{"n_layer": 8, "d_model": 256, "n_head": 4, "n_kv_head": 4, "head_dim": 64, "d_mlp": 1024, "vocab_size": 1024, "activation": "swiglu", "norm": "rmsnorm", "norm_place": "pre", "norm_eps": 1e-06, "positions": "rope", "rope_base": 500000.0, "rope_fraction": 1.0, "qk_norm": false, "attn_scale": 0.125, "bias": "none", "tie_embeddings": false, "parallel_block": false, "init": "normal", "init_std_qkv": 0.0618, "init_std_o": 0.0, "init_std_up": 0.0618, "init_std_down": 0.0, "optimizer": "soap_variant", "lr": 0.005, "beta1": 0.95, "beta2": 0.99, "weight_decay": 0.16, "lr_head": 0.00954, "grad_clip": 1.0, "warmup_steps": 200, "schedule": "wsd", "decay_fraction": 1.0, "decay_shape": "linear", "final_lr_fraction": 0.0, "batch_tokens": 131072, "seq_len": 512, "doc_mask": true, "train_tokens": 348900000, "steps": 2662, "dataset": "wikipedia_en"}
Each number is 50 + 10 x the weight over the matrix's rms, rounded and kept within 0 to 99. Layers, rows and columns count from 0.

# layer 2 attention key, 256x256, rms 0.106, rows 218-255, columns 128-255
54 42 29 30 50 50 66 49 66 52 42 52 64 34 62 62 55 47 55 45 51 54 75 45 72 50 31 54 47 55 53 50 47 59 51 39 46 35 49 43 58 53 42 28 70 64 48 61 46 33 47 64 60 49 33 49 20 57 68 34 50 49 28 45 35 46 47 55 59 49 56 49 61 53 58 66 51 61 62 46 35 56 43 72 40 53 52 45 47 65 52 61 67 50 48 49 48 50 64 46 40 65 57 51 53 43 46 64 41 51 56 46 49 40 55 51 70 63 56 50 54 40 60 65 72 60 55 50
48 61 42 49 61 39 48 53 46 48 28 51 52 50 65 34 28 67 38 50 48 70 51 46 48 62 54 49 54 58 54 62 47 63 55 59 40 27 56 50 51 65 71 49 32 53 62 34 44 63 52 60 37 36 52 66 50 40 53 58 39 58 70 48 61 40 51 41 70 51 51 33 57 57 44 58 36 45 50 53 50 56 67 42 63 52 54 45 73 48 43 67 42 45 58 69 61 45 41 56 47 53 32 47 44 37 51 48 60 28 44 51 42 51 61 27 46 49 46 46 50 33 58 73 62 57 48 62
35 49 58 44 53 45 55 49 47 43 46 52 41 37 48 35 34 52 69 67 54 64 54 50 43 68 59 59 42 46 64 44 35 42 53 43 66 37 45 58 57 41 44 43 47 31 46 49 42 60 45 58 62 25 53 38 50 42 44 44 53 39 50 49 48 38 49 56 51 44 50 47 63 65 70 64 64 32 40 27 52 52 54 44 42 56 58 48 72 42 52 77 42 65 38 58 43 57 34 26 55 59 48 59 37 37 38 50 28 64 45 60 38 47 45 54 47 47 49 52 57 39 54 62 56 40 68 71
21 48 52 39 53 54 45 48 52 41 21 44 46 51 46 53 49 62 43 57 61 61 34 55 48 56 43 52 37 44 56 45 64 58 55 30 51 62 53 63 31 44 45 55 52 55 44 54 64 47 41 66 45 50 42 54 38 50 60 62 54 34 43 42 52 46 53 46 50 50 64 50 50 52 70 46 61 69 50 43 50 45 52 61 38 47 42 72 53 43 60 58 57 51 41 37 61 31 58 44 49 45 63 57 48 51 58 45 54 49 49 53 54 29 50 40 45 43 49 65 57 52 36 59 52 68 57 29
47 49 39 52 47 42 39 61 30 61 49 38 47 51 64 42 36 56 41 41 56 34 54 52 50 55 59 63 48 42 49 50 41 31 32 50 56 42 45 51 25 51 47 53 64 51 41 34 34 61 52 55 57 46 50 39 46 46 44 46 40 44 71 67 51 46 47 36 63 54 37 57 59 58 28 50 58 54 52 49 42 65 50 61 48 43 54 63 48 47 68 63 56 35 20 63 53 53 40 52 46 52 60 44 52 47 52 51 46 46 54 49 46 42 30 52 66 63 40 49 45 34 36 54 49 37 54 34
38 68 57 54 45 66 61 54 33 65 54 49 66 74 58 52 27 57 72 43 59 63 54 52 42 37 33 35 52 53 60 62 46 37 27 51 56 44 55 51 54 65 50 46 55 61 55 45 42 53 57 51 43 51 46 52 30 38 40 56 58 58 34 39 51 42 76 69 39 41 33 50 75 52 65 64 50 51 63 49 45 37 69 51 35 56 57 52 50 56 42 32 53 43 50 56 43 31 51 51 45 41 62 60 56 54 47 57 53 33 62 44 46 35 63 45 43 30 51 37 36 41 22 63 42 47 48 44
70 59 65 52 53 44 58 55 37 54 48 46 72 46 41 50 41 54 51 53 54 52 33 39 47 29 52 49 35 44 60 61 53 48 34 60 53 44 43 37 46 40 33 49 63 58 32 48 42 57 71 44 51 46 36 52 49 64 34 57 51 68 60 42 64 33 62 52 39 40 61 50 69 56 40 66 42 37 73 56 32 53 43 33 46 56 49 32 64 49 34 61 30 52 55 54 49 62 58 55 48 54 44 56 58 72 49 40 53 59 66 52 53 61 45 62 50 74 51 51 46 55 58 51 63 62 51 49
58 37 53 32 34 44 57 42 56 58 44 56 44 53 34 44 60 49 42 61 55 46 53 60 62 46 53 56 38 48 59 37 60 69 39 54 61 46 60 48 61 43 43 50 55 30 53 49 58 27 52 43 55 49 56 59 45 45 40 50 54 41 49 52 59 58 68 48 29 54 65 35 60 57 54 46 27 45 55 56 63 50 53 51 41 68 54 46 34 54 54 38 42 60 43 42 30 50 54 65 50 63 44 43 36 54 43 56 44 62 60 44 55 42 36 50 56 18 48 48 39 64 19 39 71 42 40 36
57 51 52 62 51 26 47 43 46 46 47 66 64 46 50 68 39 62 54 51 53 55 61 54 41 56 59 46 47 47 59 58 61 62 48 71 40 52 44 51 38 56 49 45 51 56 57 46 43 61 51 52 45 45 42 57 52 58 65 48 34 53 46 38 57 55 45 60 54 46 51 57 45 59 55 56 43 42 62 48 45 60 37 61 50 35 44 41 63 58 54 57 52 53 55 45 53 52 42 59 53 45 63 52 45 53 61 51 80 45 29 54 43 50 44 61 43 49 37 42 54 46 42 50 47 46 56 52
53 51 47 45 46 36 52 44 57 60 40 35 54 58 52 61 35 62 56 26 38 43 58 49 72 40 64 61 47 61 54 57 67 54 55 49 54 52 36 54 55 45 46 27 53 49 39 42 51 66 52 27 42 53 42 48 40 52 55 35 28 53 51 41 33 47 46 36 58 43 51 44 40 39 51 51 42 48 60 46 51 62 36 54 30 44 41 42 67 52 41 62 65 54 50 51 55 47 50 42 46 30 54 41 48 29 51 43 51 42 43 55 64 42 58 52 44 55 40 48 57 49 45 50 57 60 55 62
45 67 34 57 49 37 48 59 64 53 54 39 69 35 38 55 48 59 52 46 56 73 67 49 43 29 62 53 60 39 47 42 44 45 62 48 41 47 38 64 54 58 55 31 24 59 39 54 62 43 20 49 44 40 44 50 44 56 56 42 18 55 46 69 56 42 45 52 43 62 53 64 55 59 59 38 39 71 45 56 58 44 49 30 54 33 61 34 58 62 42 64 38 56 55 64 33 33 54 55 44 52 46 45 45 26 49 48 57 55 49 60 66 46 70 46 33 30 38 45 46 47 59 54 56 40 61 46
46 53 40 36 59 50 61 66 52 55 35 38 43 47 45 56 34 46 76 27 55 49 58 52 48 60 57 48 44 57 21 62 43 84 43 56 38 45 42 57 57 53 56 40 48 51 48 54 60 45 48 67 63 40 54 50 59 58 60 48 41 56 51 73 64 44 50 49 44 43 60 57 59 59 43 41 39 44 66 38 50 65 64 55 55 56 44 45 44 43 62 72 50 63 60 50 41 65 55 68 63 65 57 35 30 51 52 30 57 64 77 55 54 44 49 48 44 49 37 48 42 44 35 60 35 58 53 61
58 57 44 55 53 43 71 44 44 61 64 29 62 56 44 39 50 72 42 28 58 47 38 57 51 45 63 60 47 52 70 42 57 35 50 64 42 55 39 41 53 50 55 65 68 35 59 35 43 59 53 38 47 49 45 72 38 50 69 51 35 40 59 47 44 60 49 55 66 53 77 64 51 52 54 39 56 57 70 44 54 65 42 50 26 52 49 45 69 46 43 57 63 39 52 48 64 62 55 55 54 40 58 28 42 32 46 59 42 52 58 62 52 65 50 38 49 64 34 35 63 55 48 75 43 43 53 49
51 43 59 46 60 40 55 51 37 58 51 35 36 48 48 64 51 63 52 51 53 34 47 51 67 48 57 45 43 39 50 57 42 45 22 54 54 52 53 39 61 44 39 50 64 49 59 55 66 52 61 35 46 77 53 48 69 41 51 48 58 56 45 71 43 41 54 39 49 42 62 63 56 62 41 63 47 68 48 61 67 58 63 55 33 45 37 61 30 52 55 52 55 61 50 51 42 62 64 53 44 51 46 45 49 55 47 73 32 54 61 53 33 51 39 63 34 34 48 55 62 58 51 61 54 60 37 58
52 27 37 64 43 58 43 51 30 50 46 52 50 48 48 35 40 52 46 48 64 40 49 33 45 62 53 47 51 56 59 39 74 45 61 51 42 68 50 56 35 50 32 40 59 48 61 42 63 56 27 47 58 42 33 42 61 67 52 52 56 59 56 64 33 62 74 58 49 44 41 35 46 39 55 29 60 48 44 42 45 40 48 60 56 42 54 48 35 41 50 44 45 43 66 54 45 47 42 35 48 42 53 54 45 86 44 54 49 41 36 58 56 57 93 48 50 52 56 42 48 40 54 56 38 41 42 52
53 55 52 60 60 43 38 34 37 48 22 61 55 43 52 36 44 45 68 52 44 45 36 42 75 60 40 39 40 44 52 50 51 38 52 56 42 61 43 60 41 40 65 45 64 44 51 38 55 54 48 52 43 50 42 49 59 32 51 32 45 35 42 61 36 57 55 43 30 44 49 70 58 43 48 74 52 43 40 44 66 54 51 57 52 54 46 44 49 60 43 46 48 36 49 22 53 57 51 54 42 45 46 47 44 30 48 56 54 55 64 54 54 45 53 60 34 49 50 43 62 42 60 40 29 60 47 51
57 34 38 46 51 34 39 51 39 54 43 44 45 46 47 45 59 49 48 43 57 41 42 41 55 56 53 69 56 58 41 40 45 63 51 49 59 50 59 41 53 63 47 62 38 32 54 44 56 40 44 42 54 48 57 27 56 46 33 42 60 49 37 63 51 55 59 49 43 70 53 42 64 34 49 68 45 62 45 52 53 58 78 50 48 64 50 64 43 38 48 32 52 42 50 29 46 56 40 71 48 34 45 49 70 51 51 49 39 49 55 29 44 35 44 47 53 41 64 68 38 57 52 40 47 50 45 45
67 44 53 46 51 68 41 42 45 50 43 31 43 45 41 41 68 55 57 38 33 58 37 47 65 47 47 54 56 51 63 35 39 52 41 66 54 60 54 49 51 59 49 34 39 46 30 51 54 58 53 33 69 53 53 46 70 49 61 53 46 45 49 34 49 54 64 34 38 50 41 52 73 39 60 63 48 54 57 58 44 62 47 50 51 67 67 41 47 56 50 37 57 48 47 61 42 30 66 39 57 35 50 66 49 47 52 55 54 64 42 46 36 54 70 55 42 55 58 44 54 53 60 52 41 57 69 61
55 35 55 37 56 34 41 61 38 61 62 69 55 51 32 51 50 54 59 57 55 50 56 26 33 68 38 53 59 10 36 50 57 59 43 54 57 61 58 61 34 59 43 41 41 76 28 48 45 39 53 54 50 52 41 48 57 38 31 58 71 41 54 62 45 45 32 66 41 62 48 38 51 68 19 49 45 67 40 53 39 48 83 32 37 52 35 52 38 60 65 23 36 37 53 47 51 55 54 49 63 42 41 49 34 58 58 33 31 33 69 38 39 52 51 42 55 30 57 61 47 28 60 42 40 59 54 38
44 23 51 45 59 51 43 55 39 42 62 49 34 72 42 49 57 59 37 48 41 43 32 55 56 49 27 54 64 49 55 39 48 47 69 55 53 47 93 58 39 45 53 55 40 64 49 57 67 38 36 41 57 58 54 31 56 50 49 37 63 50 56 72 51 61 46 49 63 46 50 41 59 39 37 58 58 51 42 50 48 59 54 40 50 56 50 42 39 35 47 45 60 36 37 47 49 57 59 42 52 29 35 56 60 71 39 58 42 53 51 49 25 60 56 49 74 33 54 50 55 47 43 39 42 31 43 46
34 63 48 64 58 65 44 62 45 52 34 65 46 37 60 54 47 53 50 36 64 70 53 44 41 36 66 51 48 66 35 70 38 59 50 45 59 52 51 52 47 50 58 40 56 47 62 47 40 46 43 46 52 52 50 65 44 58 73 47 42 51 41 38 64 49 61 51 34 49 53 43 74 58 68 34 25 59 54 68 41 46 49 49 62 48 59 33 62 65 52 62 57 38 44 64 51 30 53 48 64 36 55 54 52 46 41 75 54 58 30 61 41 54 46 65 47 50 47 41 63 59 69 45 62 60 66 60
45 68 66 51 50 39 61 59 54 63 31 42 49 35 53 55 54 45 60 20 49 46 66 62 54 37 58 31 48 59 69 50 51 44 64 47 52 50 53 40 53 73 50 75 54 40 70 37 54 45 42 46 56 58 43 47 45 65 37 37 46 66 42 52 42 52 46 66 51 49 62 78 50 54 54 41 32 57 71 32 50 52 51 44 56 67 46 55 34 38 63 49 52 47 86 39 48 47 45 52 36 54 58 34 31 44 48 61 37 63 34 48 40 41 37 45 48 60 59 58 64 48 44 48 58 55 39 54
55 64 53 42 54 56 42 50 49 55 49 64 62 30 55 47 58 44 48 54 62 39 40 44 49 60 62 64 56 59 38 51 60 46 40 62 40 52 54 37 56 42 61 67 50 43 62 41 44 50 52 53 54 50 65 39 37 32 49 26 57 56 59 40 29 58 50 56 45 44 36 65 44 53 60 53 49 43 33 57 73 53 33 58 45 57 40 58 48 46 35 53 52 52 40 46 53 56 46 36 47 56 49 53 54 51 58 52 57 45 75 58 60 56 66 35 60 44 52 36 48 26 53 54 25 39 34 60
59 55 56 46 53 36 59 52 46 56 68 51 67 48 47 48 41 49 53 51 58 41 59 41 51 49 33 42 50 43 46 50 33 43 38 45 37 62 54 44 57 47 52 50 55 47 59 45 33 51 47 42 40 36 51 56 38 54 41 52 61 51 61 55 49 64 50 39 55 51 44 54 41 61 56 51 46 64 38 43 57 65 74 44 49 36 58 52 51 57 44 50 55 54 27 41 51 35 43 45 36 33 58 49 42 65 45 46 51 43 61 48 40 59 49 56 52 47 62 48 42 58 46 51 55 59 60 37
47 52 54 55 56 54 59 53 54 41 46 79 80 46 55 38 42 54 43 53 62 53 52 61 19 43 39 49 56 37 46 41 48 41 56 64 54 45 67 52 40 44 32 59 44 48 63 49 56 57 43 54 41 44 63 46 40 56 50 53 45 38 41 44 55 29 63 53 34 68 45 65 59 57 47 31 52 50 36 57 49 45 48 43 68 60 73 60 49 62 63 34 52 45 33 37 52 38 41 67 46 51 53 42 38 37 42 59 47 56 49 55 53 48 59 43 40 60 64 56 44 45 71 53 45 57 53 27
49 47 62 57 58 54 57 46 55 46 35 65 59 56 46 53 75 66 45 44 55 50 49 45 52 58 36 58 62 48 32 43 54 46 31 48 53 42 54 51 47 36 33 48 29 43 61 27 55 48 63 69 50 67 49 40 31 68 50 33 55 51 45 47 47 55 47 37 71 55 69 55 28 54 47 56 45 55 60 49 38 44 56 37 38 50 60 75 44 50 59 39 58 30 66 61 44 29 59 44 54 53 58 53 43 58 48 53 55 68 57 34 50 33 51 42 43 48 39 45 53 46 42 71 32 55 65 49
53 39 46 56 40 44 60 50 55 52 51 51 33 61 66 57 50 41 42 36 54 46 50 59 61 41 54 48 51 45 60 63 44 55 54 51 52 47 57 41 47 40 50 47 59 51 44 49 64 54 46 50 43 43 63 53 47 37 45 49 60 37 43 41 73 53 47 47 53 64 42 44 47 61 59 61 55 61 57 44 32 51 36 67 56 61 48 51 45 45 61 69 60 51 53 56 45 50 56 63 55 60 54 30 48 60 47 34 41 54 38 53 50 80 45 51 70 61 38 52 62 29 48 36 51 49 46 59
57 44 35 56 65 52 60 43 49 60 52 69 41 36 54 42 42 56 34 59 41 48 56 76 43 28 33 40 52 36 47 38 42 59 58 40 36 62 62 36 50 43 45 51 42 49 62 61 60 50 36 38 61 62 55 51 44 67 46 51 44 51 39 48 43 28 48 39 44 48 43 48 57 52 61 49 50 47 44 17 46 51 59 39 47 47 42 55 51 41 68 50 46 49 57 33 61 38 41 36 50 62 31 57 55 63 28 52 44 41 57 56 53 37 41 38 53 49 50 37 49 55 50 28 36 39 66 50
55 56 65 60 58 44 70 50 36 49 45 49 41 38 69 55 82 35 45 56 54 36 53 30 62 52 40 36 29 52 67 68 49 57 35 49 49 43 80 56 50 43 54 48 49 62 39 63 66 53 46 45 54 33 49 36 37 54 31 49 53 48 55 58 72 56 35 42 49 64 63 52 72 61 60 49 54 55 66 46 59 42 52 42 56 65 46 65 55 73 51 63 62 48 57 37 66 68 41 27 53 50 40 68 56 43 55 37 45 52 42 65 45 53 42 38 73 49 70 56 37 39 46 57 53 41 42 44
48 46 64 74 49 60 46 73 55 53 51 56 51 56 62 45 54 51 54 43 62 50 49 55 38 49 53 50 54 53 53 51 41 54 52 49 44 36 47 43 54 60 62 57 78 51 54 42 54 54 92 44 53 43 51 33 49 56 46 56 55 24 53 43 44 57 60 72 60 46 43 62 44 57 58 27 47 61 49 70 54 59 46 44 49 65 40 51 50 48 67 54 58 69 52 54 47 47 39 43 57 84 48 36 37 47 40 47 59 37 45 44 59 46 41 59 29 53 39 40 48 39 73 41 76 39 39 63
46 56 41 64 38 54 75 49 52 59 45 70 58 37 40 41 46 56 69 26 35 57 41 58 72 61 59 43 59 77 48 78 40 52 42 58 38 55 65 50 48 60 36 55 53 44 50 61 54 58 78 46 55 47 51 45 47 45 57 43 54 43 57 43 42 31 65 46 58 43 35 57 45 50 56 70 49 53 54 33 36 48 47 30 65 42 47 46 50 45 52 40 49 59 34 52 45 51 48 46 73 48 42 48 36 66 40 53 46 33 34 41 58 51 60 48 54 36 58 45 49 63 43 50 56 39 58 45
46 60 46 56 61 60 49 61 41 27 51 32 46 44 44 49 47 45 67 45 48 49 44 64 51 56 41 52 53 53 60 64 58 55 53 52 37 55 41 35 38 54 43 67 70 48 61 46 39 62 58 47 48 61 68 55 62 44 51 45 58 52 62 38 45 38 47 69 53 42 44 38 47 55 46 60 49 47 40 41 35 47 61 62 51 39 63 71 38 57 57 51 42 63 55 42 39 32 74 34 42 42 60 24 43 47 33 46 40 49 39 53 60 57 46 61 39 67 53 47 56 36 50 28 52 65 61 52
41 67 57 46 45 61 62 53 24 69 43 53 65 53 54 35 58 60 41 48 56 62 52 51 44 42 61 47 28 37 37 48 39 74 63 44 41 54 36 61 42 57 50 32 58 71 40 45 29 61 60 64 50 61 42 52 56 62 51 33 44 58 71 38 31 59 60 46 61 69 54 53 60 58 42 52 53 56 56 61 52 62 45 36 46 56 49 46 51 56 33 54 52 62 43 42 40 35 62 32 41 35 56 51 52 50 70 62 43 40 41 54 56 64 52 48 58 67 61 39 37 55 69 53 42 46 44 59
41 51 52 38 57 53 49 50 42 53 55 68 54 51 61 53 54 41 45 30 65 43 47 43 52 32 54 61 53 50 43 66 60 37 58 45 40 40 36 76 45 46 50 56 57 43 57 61 47 60 47 54 43 33 46 49 67 51 68 54 48 70 48 28 37 52 54 52 47 60 56 59 45 47 28 62 45 49 45 52 39 51 46 51 33 46 46 45 53 37 65 55 32 51 37 37 52 48 55 70 57 51 56 38 45 63 58 62 59 44 65 46 50 66 53 28 41 36 66 49 58 59 45 56 53 57 57 41
31 51 59 55 51 27 45 60 51 29 60 62 47 41 65 53 51 51 48 68 61 42 44 47 46 37 49 41 43 44 18 58 62 63 48 48 45 40 55 50 60 43 48 49 40 38 53 48 45 40 42 54 50 43 51 61 40 64 45 53 46 57 52 49 62 39 45 40 61 54 57 41 63 55 58 62 41 48 53 45 75 62 65 55 40 42 38 53 62 33 31 67 51 55 49 61 68 49 42 56 70 57 55 62 36 60 60 60 58 39 47 53 47 52 30 57 61 43 48 56 51 54 56 61 36 45 38 43
30 70 48 68 55 59 44 47 59 80 60 51 48 69 63 54 31 20 41 61 68 42 60 65 52 47 40 30 55 57 52 74 42 34 58 69 46 46 47 55 53 39 53 58 32 45 47 46 44 52 50 48 56 54 58 49 60 60 38 37 43 42 56 43 54 39 60 46 70 38 56 32 31 63 61 54 46 72 53 54 45 53 49 37 60 56 65 41 62 45 48 59 36 34 63 44 67 43 33 52 44 30 45 49 41 42 61 45 44 60 53 66 44 55 34 59 48 57 44 46 52 41 53 40 41 43 39 44
47 57 44 62 49 42 51 68 39 42 62 45 54 47 39 50 49 51 59 40 21 60 65 39 40 52 50 59 62 42 51 38 68 45 40 46 51 44 38 63 67 59 46 53 47 58 62 37 48 58 52 41 61 52 38 56 43 59 44 54 64 44 37 52 41 45 57 44 64 69 32 56 38 47 40 56 48 35 39 48 40 47 60 54 65 52 29 56 52 40 59 37 32 53 41 41 24 45 39 55 58 63 61 66 48 75 51 49 59 63 57 54 56 58 43 51 44 45 64 40 58 60 47 44 64 42 59 45
62 32 48 51 59 60 47 36 43 63 41 43 33 55 44 46 57 50 57 58 40 41 39 34 54 31 63 41 45 51 50 38 49 44 61 51 51 46 37 77 51 68 51 32 42 58 27 33 68 42 49 42 57 49 49 35 58 43 36 55 65 64 37 63 52 34 60 20 54 48 35 58 45 53 57 56 54 64 36 53 43 42 53 49 52 55 57 52 49 42 42 36 58 47 49 47 35 40 67 42 50 47 39 54 63 54 64 67 68 40 64 46 37 42 52 48 41 62 77 67 28 48 46 69 53 52 47 46